{"num_attention_heads": 3, "head_dim": 32, "hidden_act": "geglu", "positions": "rope", "extras": ["capped logits"], "beta2": 0.98}
Each number is 128 + 24 x the weight over its row's rms, rounded and kept within 0 to 255. Layers, rows and columns count from 0. Numbers have three digits each. The size before them is the row's rms in percent of the matrix's.

# up: layer 2 MLP up, 256x96, rms 0.0877, rows 110-195, columns 0-47
# down: layer 2 MLP down (transposed), 256x96, rms 0.0832, rows 110-195, columns 0-47
# gate: layer 2 MLP gate, 256x96, rms 0.0878, rows 111-195, columns 0-47
up110 093:125127118144134102178126144118153080138168152131119133140123120113126091107130092164130136089105148134122175151182125104168142157110104134094141
down110 096:165139162117150123105112120141069081148105141080131101117142127126118087146119152130184148094171120109105125174139119119164077119142138142093141
gate111 099:133153124175149130150174110142100115142092139084110143117154140135084099150110138121130124085168112148130156140118084127147137107111146146108114
up111 091:141127118144114149110186137135114107160100092121131138128167099180107125132132127137104141111151140124111111169120123141122147122113163157168125
down111 092:103138101118156085158088116111153164096144113128121146118069163150110137126142141118119110162170185113142141093153127120194122117103086089104118
gate112 102:150106196133147162141105157074148154149146083107141133121143097150149108109110149127128102129136179135133169096114156168125094127126126100082118
up112 095:136141121116152155201129174163103153155121160121105143136128116121131154157125134145093120125171112120131172088115116163106132174101126100179153
down112 099:139136112145150131130145138108139117088142168124150140162102110174110100176115134108113158149122168105124094107165105150169123118115178096133136
gate113 091:104109118110166130116165118153118103104132102159105104113129097113171126114166160120131108137086097143101137094133108077122114131154113114143140
up113 093:139107117112130127149194150142125086145153127186128105136142107139141135132118106139124146105136084125110134081108080108140121119129120104068118
down113 096:119101167132158116114116116117146113118150122123138120117087155111142103138138128136157162178156124094146108157152142130124151131144110156164124
gate114 089:156114137114149117100132109114177110107104143084158109119192123152148162147114142125134110138202130099126149115096072133154117132114111114091135
up114 092:147184094124132119140104146154142152104073125138147157143124134119154170138136124194156142162116093134138124136111178135101155162125112143164157
down114 097:140160158163177103121132163119132106140143116105123117155134109090077117098138181185118156153199153108154115139150117123131108133148116130115159
gate115 097:146161123156118167125096148114170112112136161067121158131165122138117140151155114127116124116103115110168143086066159125162091078129151138140128
up115 093:142133149127099147151128095158100148143125156137142187116141122135126112122147160128146083111161120125095079114098149128128170142094080143112143
down115 095:133114130092120120058139180122158171124129101154129100160114086126125159144130126086140166122113084115087134110151103111115162112120122104171152
gate116 105:138120145097125140106141138091140144114096128131168162142198099146120091154131117121139126128114094102138116074085101112100145141125099126141112
up116 100:088142127161137136123172142125124134136125132111146113109138121120152117130132104144117087122098155115128122177126155152100099128093082146154103
down116 099:114142101119101124121115128086111157133130123087165152141123146146131126163141145107113142096159155094093157123109116141128138116135161140102143
gate117 093:123161089108116157121117132148157136154099150095124169124107136132148158132152150167167131133140101140109148118119106159062166149114131138162109
up117 094:136139092207130148128144135133118144124137139115113091116153135125126114132135117138101144151139123111131075099118142134127150176093119137072109
down117 092:091135093073139131119144175127085118136135080148124150098144132110127132141099157114127120114115157146098150095102140078103124105142119127159134
gate118 101:120119093096116097188119143119142159119145139132136113140162126105131093142104100113149181102142118144125129104089160090144135072134093109128097
up118 103:095133123135137123097163132135122128096111174139091132176120112131129134183161150137136160115141107117115148144071147092104167135123117111129126
down118 108:160135153113112119100163155153132094170155096105167140146119072124157136104120158114135098156151136116095129121140130165139113163124137133137149
gate119 101:149141137146137118100142139149089106104080088156130166204138099156124169112138121125150120112085126153140088145127126094121132154121150130111126
up119 097:137101102136124111126142087121116151135170139107126112110095104115175145141111158068161127139151141171170133124113130110171101121119132157127126
down119 099:099104161113182091160125162171140155159112093124119108185118164104118107120150129147122112141160142142124093105119148144102147159171130134187136
gate120 096:130125152095154139071087132137111109118139157100116126138165135148111105116109132093116105123103134137139134159143155115111084108114152136119088
up120 100:134124162133103159110112123113136114105114109164122149135113103112133094139090113098103132160172106107188089087136136160150116108125124121186133
down120 094:169149148150157113122110081126092110161132129109125116121155120161132096156141118123078161135163159128156124134117120124068121131146167175136121
gate121 103:110147136080105117181080097146128155103147142158164136158108116137116159121078097107149139144112052112108130143113125120115140147134072159143137
up121 105:113159103119098157147111138106149105126144161144154105137127131122139054131122121135129100155147070116122076121109185153107114124074156123121142
down121 089:155145167135189128084162178178129142104134142115150113145088138175099136112120155148134114149111146160137109119149136094145079112129137120101148
gate122 084:169142138108145118116095119099107132133106118144198111099136130145164136085105114127155124107142130118086125122127174132173171147085152116145121
up122 093:103099118146158143127103133140133135125119104156158136138141127136100123103122120082108118160123086183081058164111124118106088118117124151108121
down122 093:112119107142111129111158136055107142127172158114140102126124129111118112135123152103159138123120127117164117133187160140116148103112118126104116
gate123 104:149168120154126121089145100136114123129104110153115080137132140128130126145117096170122160107090132157074135162131129135143126130129149131095114
up123 105:112170140133108147149136107148165154126141170095158119182120114150143134126108141134140104146138118175124118133071128157137101140115146122138136
down123 102:137113152157152090111110126111126163134122119087153112124104131144127107107091124164159129130137142132089105173157086159133130117122114138153121
gate124 092:109118147119156150134115184119145105127153135123131105146131099143072097097116152096149105109100104158161124118156130106127135124104125133087144
up124 086:106094118178081131088151114154146095136114156105107151109131154112149164144111153139102109077122122096117124168157118129125104157157148131138163
down124 088:149155143140095099134139103157128154144149101147131151121167147144148110124130130117125111124137133142144118077088128120088136112159165090150124
gate125 098:159178090151117130145109085108093129063119138118149155116159161121152101115129135100142134134138133104115129134076142120099128093102137167123142
up125 105:096133172124133145135113151116155134118062076134135124095100118178132164133092139120151135186131127132141072142131145140120124155133129165108102
down125 107:158168145115098143155119107149147119139124183136134094130159135129089114121124177091127119102101123116160141100071156129101099076171122181171153
gate126 102:100143169102135161113119119149144152144158141115143116157121116178110136108108105111121129144123087165126173148156147117175103137133098165110083
up126 092:107152118099122176113085087146134090147103111135127169145110140095156138109113136147128094142104153107092133147168111121116136124125150103124156
down126 096:186098104146118110100136137125119108136136166139112136107129090112085093168157143165158096124096095138124144134107135172149155136135128142142155
gate127 103:120131127150130127086106067103143190096125114144177152115151123133158103153143113124111171085146130145151136137131129147163123144114093090066116
up127 103:122101121152105098128158129136081127106116099125109134163159121143146114151146102138107139119129160088112151116134087118129127118137130146159122
down127 100:089109124138107149127095122132137124124111146161092133087158071099146164141108106092145125171128146140114101117105183125114181160141127126158083
gate128 094:134116098147105122106179128134104105162124073155145095140169135104132145111149100093120140103104091119150084086148105124111113092097149131125096
up128 098:121141144158190144121127095126096131115109108135143147088090148115108140128111127111146153102129123150146107093166137109168132113163125105097085
down128 098:132131091117078161119127120136156130140119141141127163118115117135152107123128119135139136100119101098129125166132133132106109082100178133111120
gate129 096:119088066154139126106132140144121118148115099133128136131119120125119134131138158109124106136124112097120108122123110140146146121096149105108176
up129 092:089077108159115159132119167156130117145148116164113140156089134132117132111160107107133093171125105084138171158101119141136137096148171132134131
down129 084:134155145136098144129108097144124107086109158118141093146121116096123123115082108145121168118080114174131115125122144148147121140126111109151089
gate130 108:139143132120121142169152120107173154138110155137157154125100094140110132085093141106110077137118180150071132139106144133137148154115116145095111
up130 101:135165132160108150113153152124154148143117109127102116130115102116135089175134145127147129146130131123108109102139125075152081121128128140162115
down130 101:173108137150124130149137121105143125182114149166124092119136107143106073110125107126115134141141119170128146136103154108136105156172090141108135
gate131 116:124141123131128101128120139122111128127119104110127133153122128109106147110112137126140125109088152166161135111110143101088161160081136126163135
up131 117:121108093094112137151128119144137139124124173145151126137135102118110198118124155123133093131131102130138133091106146167105119113133117116120100
down131 112:142116154157128119168094093113124119120134078105161097133124120142128113127148183126161096117150111157107129150112136126105132099155124138166148
gate132 096:128124138114105150134128130115116178125162124134139138118116167150149168146082097124110091111078115157121099147159174120114125127157141157143119
up132 108:106133121092090121171116170146156136120142130160089106175148152163148116129147116062103092124105126159130120129144142087112140122131098158090121
down132 109:118083125161114126129122174160111108115131109115081135169093138134113168123105165113065107081132081144099068134117105142138101116121096099117101
gate133 099:121138107146094144126103109160120110163107109090140128098113134101186137123111158085110100087095138165093147159103114134120178151127115141160122
up133 100:129151102120131113148085116130113105139089087140109119130109152141116176158169095121099172104153140142157160138138093140077134146106160122095110
down133 100:172117152115112105094150159124146145137158141155102133190145135135119102127124123129113155143117147094119124136133197125160112117116098106136134
gate134 109:115161121109159109128163110097161126099148170144136132149180130151127130160105131118113122123115119134100143123165112161119165105134150143165130
up134 097:104071144186128174111126102116071098115134129126122119127151114118097114115124127110123112137105151108119101148101139147178140105128117090109121
down134 100:107152120125121173130120126137123133091108113110065164132133148165100157127115141097152140142131130136116194128152095090111104136112145124162157
gate135 104:163141136099096108135159089106148085087121157107175121103148107130109145100112124117124147171171131141120142183127099170107168122132148110146149
up135 098:187089120115127120124147134159083111152126117100134132147120085084087159140077131134135135107152131071113145121187129147098160100129127121114157
down135 100:114122124132144147119115152130115102150170101141093151123157117136135144130129115137091128114118099122105127109106122124110119150118143067145079
gate136 097:137128115123110150117133120116117127088157162116145154150130076119139125095113143113103152124105148116146110114123124148177157082112145113138166
up136 099:132124078136125160140100106111089152122071152183147136110092132094097114149128118089135139117137085067121127127120123130143170129132146125095154
down136 099:135163137126103163116092128142128088072161124088161118124185122140158162164127149135107134117083128154078143145130114127118144103136154143129157
gate137 096:117107143103124123138122168101165177112107160117147121115168123169133124081114140133140134119149110130122141132087087166102080114134082122124137
up137 089:115138110120153109123130133124157131137091112127095125136131145111112149136124159132084139144094131139127201181152099123132115136099139129130093
down137 089:102163144147145092110111104126161132123168131083184143110149134118173130120107144110131114104147094088091117131116123157132115090115121121153174
gate138 097:113133096113107117095124148102126127088118167130104125136132097091096129151058103145119158098106129116161133095111134078094117141074150123147146
up138 127:111109098146135098107141141109103089142096126121109156147123131129166110120139096159110121130122149138142094129093147109103097121109141142116187
down138 096:150143140153124089138124099144115107153128121136138173138120146167169112110129137109083087161160143124126142103116122151132098114131140136142184
gate139 093:098140100137137073122139150153132122141128102091106107157116140143140149125152139124142126143091149090134059089163129104163136126120143100113169
up139 086:152179128119155131118132093141084167147134120132178102103109117133099134115105115148162106126083119150087128153139117117143143103123102117104120
down139 084:114129147105128121136137169154176104111144120117078152132141123105152108147148154151154090100122117108172075099118119124141152127143123081149136
gate140 099:103107146134124133124109085101141127115137152112113132168127109082089163111123160107150129093102143118133129166110144122137113155129110138137090
up140 097:099094081144160148105136115139141109158122150127116147147137132106166140137167124135160118140169140143122142115114121130101136115114122145071117
down140 097:148099096114076122104164138063135132081119122154107144133120166171121115103083126149107133142140113115157139111192145119141136085126135123135130
gate141 106:141132130063107107152100116079149139143175162103134082113145095141121146144105148105137103152145155141145096097133119140156112137111067121113152
up141 102:124128136145135162133150105110114105123191131145113160130111123108096114120143148109128120121080137125117078148137155086138116153157116100111159
down141 107:087120129115117103141122119166129173142154151124172149155097117169119141130166131092089128138133126111111111106148135119105154138131140115171141
gate142 097:118132183125109144145110107136092175116123159140145163163101179112124143101105126145112083146107108124175153128121109083139104111122122130103167
up142 100:112149134142103101144114133119133166124111179114129148131160134099117147167105132143113129125149114108119092130129122194156133133103086129102112
down142 097:123123122144102162151126121117116093127101151104144156096106106087160106127138136139121125120116110112136128145089128097141144106138119143112137
gate143 099:147155134054127106095165124113176163105171119176124154095147129094134152119134095108110115128149152146118110117133126124121102125141110146112094
up143 098:136092146117137121107167120147138129144124128140143156090121128144134133135128121113138124149134091138080075127100120123087099134122118171131132
down143 100:098145115153138108113113133121108111131105143121155079174094159137128124137081133127120127147123130126131120136125147153107152112146156139122125
gate144 100:137137134141125121121143078120114165111161168123154146138136077140090181105098124084153116142160150130105136150073157137142121135125076135125155
up144 102:151127193073096118104157110090093110097154116118127139119125155148129096134124117164133153119118101152171132111128150094134110137143149126131134
down144 107:130132119143102113110123165099091112139091105114134138116115095160127153104114114144140102123124086109096160127127116144130121136143187150115106
gate145 104:142153137119130113126144137159111130127189147118160101101125149152142137106085077092152135118144134143161149133117163137157139108109121123156155
up145 104:113137105096146123118096160115117154123149128114125116136145093109116114149139124184124137156135086108116133119129085153155126134120102100127142
down145 102:109160095160098116095120130093124155122099145131148164118118164124184108117120142152111156120141106136150182147120091115171073114089144104120127
gate146 098:125107137092140142124126123140160157132135162117112120159130109122106174149133147133103137151108139148121126158136122169137149124114118056147125
up146 094:114164131133118154135116055136108136139088129147140200188126128169135114171118138101170121129145136110123131126139098135114144085165107151123102
down146 096:111100136160153110104142169156163113134137118119129085121113101132120140136157085132076116137119126159150091118173169123154182161110151111145127
gate147 093:142166086134136078124131135101104163112132096154124142158133121140122098145131118134162136126131120148180115107099078121135129141114081084098147
up147 090:172148130115178126158132136116170094100127120141157124171105093105142098115093128107098125151133160146128153126100133155139136152101109124110099
down147 092:135142127146130104118162125126079098086153155133113108152134124162116083114145137144166142131130141126152086098108116152113160138135178109097146
gate148 098:142146169134126144160113100107119153146152112145116180065132188128140074098111136119100122117146145137102121095159136125105128114130106143101093
up148 093:112117089144128156112147087128174138094143142122158127121129133133121135078131154111145107160173128168119117135149123114111093150103125125088113
down148 093:147157150140149076150123093141130128165143127176130096118124142107147139152118136119107174077124173146152139110136108118102142152115097111117153
gate149 099:138121116089140116120134147134077104130177124147114113130118071159104144156141113162123126069137122109103111132162148101102094133107165152124132
up149 094:140143123118176117103107160125142051103193162176112099117128139145139121102139171137160144117142122133077109123140112109091120095087130137134130
down149 095:132147102142171142108177133112112158111150118118131156105145141122115118162106134086116129174103127134163141150129130151110129138130131145159117
gate150 106:119153127137110124114146112109141102123126127128128131145092130087115121105144178126123134111118111156168154182095184180149152158102136124119138
up150 101:133053126143112152155103123098083132132123150112079160119123120095108150125160141131158121154134162130116160148142152135151143119183111128141153
down150 097:107154112120112124095158137068135142116155125166133098116124152154153115125111096117095179109140130153140114073155084139130153109098113111120133
gate151 106:125125166119133132094134137108152131120127072131137134110137093126124177162121101080154101115128134117093111113103112126145091086103073166133104
up151 100:148118140094107086155110095127122100066122126151163165138117139139145139068142109142137135161133147120175114140107162139141115119156117140123166
down151 105:151121114145167088082097110101157122098132121149151133142124133144106127159112130144182122156145123135128114149174121145095117129144117129137138
gate152 092:135090112123177165138116122124155112115149108116131140128122131123146144177130112154131182126053152090139161112121144147157121172135139118154154
up152 098:141094101099133173141140099115114106158140131126097107139156156107105090142102149149123090139097128137131145125111115079096171165124110160116086
down152 099:114126100127130096104124069156106144135080090143133138107139138122136106139134134119151139137166091131122131113092094107149108127136126118162105
gate153 109:159110105139067090123141095105124134072142157131193120124154101116123155149084078147131179115139120146130137090120142122139130148147112161129151
up153 120:136081115095104120107127106150112162148106128085147105094143113114075153118139112135098127119139135152148143093157098158142125166169112075106089
down153 117:127083164122122119155150121154130150132093174144131104131140112110159106165130121132096117113121117129137098178133145138153145158140084151087096
gate154 098:141165171133107139096109118102119123150115144119111131124124145128116067122134104126117126141059108145164165143140099119087138128135154127102092
up154 093:145159134127182167088141152132063132137137134127105149117111146111116125121146170111129106136125117109092151109134176146124143076154133118146103
down154 089:086139152126094109160128117133131108100145174081124110134164109126108154110097160104136113124113139144110103135142132097149143130070091076111132
gate155 099:123143129098131118152099113134164120133170152127152105125076110112144128105126121157183146118098146077128171104097144157178114100125084140153180
up155 100:120122135068152131137142126081135151121104115094141153108096104117126125089142120161116105113132123154098125113152124127102120144133125088122136
down155 100:161117144098140127139120095136141126146097150113140077108118141116134186110137146152109103170082139149144135138089123126104091142171108155110087
gate156 097:171184134139144146160120152096138167122122146133143113141166120123135125138126095110174089133134105107156163107076171121174134119098078156164122
up156 095:157185130152124140152099154127147155125163166140123137136171108130119122156093090129171121113141098138115142100112105135145149119134136144126146
down156 101:125119111106125115106117141137121093138158111154093160091153145122129097119123091174094157117117161185124133102118108146131138137111153172136162
gate157 095:157136144125124117091131064167124138154087125156145110149150114108155167114108130130139103159113159122091084118106147153137126171130122166133082
up157 092:131152110100111079089116110158156099111129093126129154152097123156113137154184107130121113113150118138138117135147098149132125093158157132162113
down157 099:151129073155148197130091123067150122078146139112163125101136151168112134137125154119114109131148111154165168139167091128102117154141121116160161
gate158 095:131125099128122122123132100126117081133147125079105149173104183128131099121126192134124127117152137157096160166106115155137169119155135112158113
up158 096:109133128096103125109166136163128147173140126179064148170110132112141113092131123149115145112148112147105119139080137138102138146167126165187131
down158 095:153129075129120124116117161123173131121102160170160126113140111077122126136103093148073132149130153109163122135151117127141129133122157117124126
gate159 108:141106153158112081153144114110096091145111122134153109104104090159097153149088150158129123111085162143109136138140130119113092131141138070112136
up159 107:102155129145141181101137142152141128131115129153140142145125152129098155110149147091131136177124114179083139116114141140114129064133130168160147
down159 106:127127126131079137129088164166134104127165108130103167131094125079155148135150118138115136086117127113142132148140157155084180130116158115178107
gate160 097:172177131159139182143086078099131107121162131161131146132172089116148134128118157117141155165131107113090100125143095116129160099146126123107147
up160 095:147124133108095111114121130168140141120116159100096131125056129075123114093119128142113136140089115184143145162111122083106095119148099134177104
down160 096:176149132154132157145125081140157128133116115129167135137174065115128118108126138116141106097177111121117110179131083147156126145132117165094110
gate161 095:151152151178114137127171116147134128095170150150143147116122167160073110169124100126179142139101134130141100120123155144117140099137136156168066
up161 105:092105167120150112114195112137124142122140123113133107163149120094143078091131139120110124170116124121095159158112131124104133135141122124106133
down161 107:174091110149094114094106111134111145150120106138090133159092166129154148083130118126097122151112103131128128120108118097107153142105122140125064
gate162 094:135095117156128132133135107156118105166155135154107135148126149076137124115141137105131151071153157122123182101143169142166142125123150133145077
up162 094:116144128102106069145103147135121192123105136093134135145138121103111143176141133109136095121128110134101135139149103116163128150196122162118129
down162 091:162118156093126152101158125131148081152179138180124129137155089128149119088136122105088137098146122082118119089093159114146114121092094125111083
gate163 104:188149139155151163115168149094142128140152096105105152138170152147088155111099133111138143153137139157133162094113130128155159111099166131141145
up163 107:124115142115152130114132109172070092136089133153131172136116149112145135136132137130129150116125154114118112128105089070138128146107127117127122
down163 106:110131116105098139100082161147139115150144140087105170121109129097113146082101141173144106114107127114135109172125134108142158140140105120130104
gate164 101:126111135159141119112134168151123156117135146148140141101105130183106147087096150117142127114117165175121094121110127111183117086112137117138138
up164 095:115130101108164134138128122138095104139107093125133102108084097081098141101135172112124134134156104079084131121174134122128084137161135128121165
down164 098:128157169126131133159146130086104123138135152135110090135147159153122089105140129152157157111161147149176131139102179103162103176139124136125105
gate165 101:143138121126100114120086099137096094110089172091146136118126106125124149109091170143168091142116148151123138124122164158151153141121123147120098
up165 097:103124125139158159087089140154128095164106139120153103131120148124159129100117137113104112133143154095164163130140153122079126120087064150129115
down165 101:110102096116175138143142102161115159135139144139130142143130143086137116089156099110152154102108141142159097149128135088139150115141127144128158
gate166 107:183139156156106141155140132153080132106146144167129097103139129142149089136127139129134115143147101117135153123183141126106107107136176141146120
up166 098:161122155135120101142162106121134147098143170149151130124133121085147104088159108172136153114155146144176087136117119112117167102120134173114131
down166 096:109148152085143147159066136151120099163113123118135135093160168121130151133104144142147117135105108155142133126154156129106111169124150109144100
gate167 114:147129156079137118078096156087096136115115137115121162130114111130107109133095139099136099110103139165093139119157132090086139115153092079182122
up167 113:103170150124156160154111123150175103151121139153109150115164118145091097151099120149163138111108123169109076110115121131121178090154120134133108
down167 115:164091161170106117124100092130127118155097162118131091184176151166156110134170169123135131097155136131115125090123152107126130101139096120190124
gate168 102:146136161120117150151142117107136100127139161135133171102101138113078159122105136139125104181131106149137157123120152135114131110145136130090136
up168 094:105120099145115088139131120106095163128152127135118137114152088118125096118145117144155124159143123151168081099128124113152120071162145113135117
down168 098:182112177164117114139082117115132109118133132171139118092116149141120147111137128139127109148130108097107135115128076191140135118140091117101165
gate169 098:158103113130165140131149152116160107104132140134136126159106114101130139112126121106104129132084138112110132137094168144094111143099167112098094
up169 092:117118104129145147149126134114100089105126113119124125163113111075123113144084084106146114108100116087039121131129124137133144165151138140159114
down169 086:122160144150129130097159139143125181177152100112096167156152126142140128076121149139145125096138138140170136122124097115104145119124138115070139
gate170 094:149131113107184137113160112125106125140139136108133138132180133138131108103119141112069115114107127160122145072136112100145139100115072074126135
up170 097:116111122190111094109146159174115119111144132142123146114112142120151134075105188104135111137152168165136104125111159154098115122088136125105097
down170 092:153122113126112139102133109121128148155126120117150142110123142153123082136137087135115124156117166132120151144099135105155085140134130191122135
gate171 106:161123150120125118137126157124127165119145166114115118114122140129122159117090132102139094143113110102171093150108102125165122153139123119127123
up171 093:061118115158139115112106139139124139122137085147067139160132111138152130081135128136147133093083135152117132131184145117096139178112079114116134
down171 095:147123147139150153087132103141128117106136154098174116133117147123172144134143135070175114127115111141120122153124136124136091085123152164155121
gate172 098:118148171107113165117158127115143114108157165117161089113114116117133092093103083133113159105105183142088161170130167167109111154114120140146138
up172 092:123172123130172150136133129150103115145087162134104100162091128167127165129175116128106128106129155157116145112194152152137123144114128138112160
down172 094:135086105128117117134121125144128155103148067166118119146134154066113137169133136168127070155110150100163110161112114122145113109108140143129090
gate173 106:114149156114097139190116083120119119128145145104128099141125093153122134143137106122114123146089108126139155106113104122139115096140124144134115
up173 096:131121139126121156168081120083135145142123057106148149110105130154108115118162169134101119083156154146096084127153116135147084139135067142119143
down173 097:152142114120128117108157161129111161173146135171177128115119161108145114144121095160107120146160135148116105161147101133150174112090128172125101
gate174 099:115110082108131137135161137070130106137107106089117154164084102135141128101140136118141095083140129125171133111122142092123185119129120129156153
up174 094:128109139132116132116143136118093154126105121119145136151163118146141130142146133067127105107114185108170135093128119146152167130138128048102145
down174 098:177126137134180119144112120137152120122137097125142128103078113092144074139155152115140121150096120076106139118125136120144109139131152154118102
gate175 099:147155122099079150088162095097127133132135164114105088157176108119150134135114155094120183150124139166126108128098115111121147126151108143107152
up175 099:144150147097115107116149102122123160113086119148094117092127128140159160105151103087133097158115150090132166130156085107098130117125178179144148
down175 099:106145115162141085153090124155103121100147154080129131193126120117133163145102126096128160112107125161118094152122159097103155114173117063129095
gate176 099:158089118084109105128097135121109101160120110074117091122081098092128158118149166092147150106106098121110140129105148116136155136167133145102147
up176 098:142123115135111126135069126135100141126110130147137129131129148172137077110117101112109144150129152123152136103143117114153121099172125135121095
down176 100:114137150107120156096153136126081122145104136128112126144112114075158145088153132115144104087091112146113120162129165127073132149082114125126116
gate177 097:154118151125098101159126157137123107104088124152109159089109137083096137100107127152115148184115149087152100121126140146134125144125104119122117
up177 092:107158111109121141126111150165131120128113102148116141151109097100071127081132148123107120119132158157084125122132129134112133085109165137157139
down177 093:175139112064137168105152143094164148139157149107158104102138104151169120099129084130093125111141093100146164121119139130121138099116140164124137
gate178 100:100166131141086113118142083144150070109138174174138129143135122089112107108101100132149104117132122113089143142115082065097136135136125111138168
up178 099:152168169125117133103090111140092154150159122127140146083109139178109109150178115088128126138121096155121172118128104135142106139157120141102157
down178 096:106129089113120085146110127144131133125153140109154117156119135137148111158125090151112085137118112156073134166143133048113117118125116117124123
gate179 098:142157117180141098105099143140132085102138114165106147121135145126128099173153149091141066132132115038101130085117142125108125126111133114140126
up179 096:134177128133119134163117121166125104111102153090141135147150133133090119104133092155106120135147125103124155135113106080175108092164118130136127
down179 094:119174093103141116075086121113147083177154099142124152151128139109168091148152105133127099124131153141124136125089115143147140124112142170125135
gate180 097:164112127151115138156113132144171082147129135131122143117131127147145120135155138113138143093140167135100150107176102091124139124149084112158120
up180 105:113108092149157134127173118125120142135097118120170135156169097099112123159108153142156121167132106079129141163129139120132147108123115097119132
down180 104:109134163092131127116134145146130151132113117130137116130100177124156138137141113091114115135148111142090115129125097114140146116142129094138165
gate181 111:156143117145128110142125068153111115114141174130132175152106133117124139109106132174142142192114165110151137143156104115121105120111134130063128
up181 101:111098128108125121138095117127106113127130158095111124118164118113087069147125093103121142120150119167118132153138124124167110138097161136130089
down181 101:119140101133132093101113143106122107117169119132180102149098115081161116140131124126120102113129150148101124101164139123119132141152109107116138
gate182 099:125145173123118093134137137083130080113146084130148107120134087135140101118139109149122101127121156141145133134143112108157130140145107088164104
up182 097:160094149116103091090127123124157107141140125144116172139076112118151095086121157164141112058143167130128134115135134095152088110150151092125157
down182 100:079163088104176113138148127110127122113166100099125084169110126150116112162108147123107105131113129129100072119156125088142169113113138116134154
gate183 113:145120128133094129112133117138092155143075153150146113106131152104099153135104134136170154109120107144091127123119129137099149178138095108125153
up183 107:132125142155138191133129082110109120145101114134144133139182126105124191120159114077171163126117162163130132114116125152158117127129129116104173
down183 107:120169140105159134123117124189169134137144134141087162114146118120141122127115083093088135116108128107151132083152130136155149099080142119111101
gate184 090:094129119115145115120135099146077174121087115136133152170139149153104110107132149114158140093132139144148107132109134147139108133103128094119131
up184 094:135107125131131098144141114093147104139134088162125130139157069117142081172152149099098174112128115127133134127138154132172156059169123136129116
down184 094:106143136119113129172119072159133091134150130080081121159118154096120130140100145164134103128153129118134150156111105110098150152125102118107169
gate185 099:121122166154118162148101128127142140130120147128119106135146171140172143145110124109128120117096133146149132115142131154151175172120131108158101
up185 095:137159099079114188123183122156090081147130123152126162113093104176142109106159171116139157105132118124175135121131120124144097143160134131141149
down185 098:146127159116143123073100130117156122140135097122145151132153117130110173102114109113131080135110081125078134141119130121067157151102134134108062
gate186 110:160135146101095147136126103117160128095154143199108117113115113132117116129128122146189120120180122135187115113157128113142125111146126114128120
up186 109:141136125093108122120193108138142146145119102110109149127146149157125164089126123063136097128164101194127160101108149162153092126154110079127127
down186 113:123133122102137108123178107125145144137120150158132169081140105141108081099163077135163161149146107165157130145158135143099110129134178161140132
gate187 118:198111159115113149088124141136121159108111136157179132118132096140119169108089117075108134129112100103139123087148124125109143161155118112137098
up187 113:149086120117150165176117101157146161146089101146186126151141093111127144136099123120110151119111105090125116107140103121111151133179182132154117
down187 105:116118159182113143134112122150126146167142106149128110135163125093145140143127130164143133113157139168183110126097086153152143143153154123125110
gate188 100:111132134094091160153120098128167150120118102147148149151130147092151112123097109140127155143115129121152142143104134101120136093127118109112125
up188 107:135104132128145109117141104129126094115127104132127130120100107140131120081116119140147133148098138169151163111094140150123121113184130099101172
down188 108:173113115153081150119124106157148146129114103161111105133135142114161170095108147083113120128142146115146151177116135127158100123114131116119091
gate189 099:097108111137137113096099155143149112110127134176122155094149141108092164139116140123140071114071091129080169155069142078137147106139141141115130
up189 098:117190132138122107118125094116143106102150122129102160136162143090134161164154095142118142117136169115086099195139132145113131138145124143119180
down189 097:152096181123158107072144186123074110138125090147136127161154105172088109104099136129149120129118111151089133125176149132154120126105160114102111
gate190 104:115154108091140120191128122123149141085121138099138123187157150125123127128124163099098139121115156157142145135109133117124125159074116142075097
up190 118:092133118142144090114123116146122072142125122121099107184111120084142131150163146145111161105086128149118123175121155138122159138110138137124111
down190 105:160086187177122112081131129137148121128145123132166089106114148151134098104139111111163114131123151115086127121120146161153081150124135121147152
gate191 105:131127161141145080123141121098149101079121105122126122096099087168160110138124092103160141101131108127140123114127123114129114155153081124140120
up191 114:143171126099107145115116113148147123124129106109086135110108117087121133093122138155141125124142144111135140127139102119139101135156152113152051
down191 115:127095145121125127108147075127136159132138120122109133120056102140185111131114092122119127135132091144122104127131112102173118187154113132108084
gate192 103:099111121119106164147094095146134113135158170074118111150092122116118155076105118115127073112131127160132141100107148128144156153123093163081121
up192 098:129162112141129097119115130088168130115127102153142139130163135168085150147112093152143159088161157103117087144095142141141124115144132113132096
down192 100:135081140128140140126173135114136132106198136119083141112128101099168113168150140151154132127117104108141111154091124143129135133096143150133162
gate193 096:126113121119152115116108093162103095135107078148130129133168105096115131142095082104105128092140174080143139140167095128097165150096138133196162
up193 093:127147066129123091149088100120132122144144079139098121138147108107159157112128154119151135091130142139125161151139094098125099168099127101121180
down193 094:121112171128140140113137169116153127092088179118148125117114164157101102136130109099121120175080128107121127118136125158123181136154095129121126
gate194 103:139168130109138139163089109117110095091126086130141141121097107097143146089143114122139174110147120134115192144120147130183126117128155173101119
up194 098:090127106097148084152118139135158157133111118124067175141117093141090153153163152101111157116103153139123123124118152158102152138125143118131105
down194 097:131126116107116107112179128105158142127160176102075133135124131099138110137134114093119113133109133146139145106141110155110134129088100112120161
gate195 098:132126112107099145129180100154117134139158115103145139139122111129094114147110110166114132138142145145114210161145123152119112110100111069105119
up195 090:122150156132116105115161133114157165088145127116191142108144117141088174110135091149126151137146152115148112133161155082098112184117135097129104
down195 093:131105134091143120093113156102195176160096122114121131130117096094155128102136116111166102109148192111111083141143107147128173085118112143064154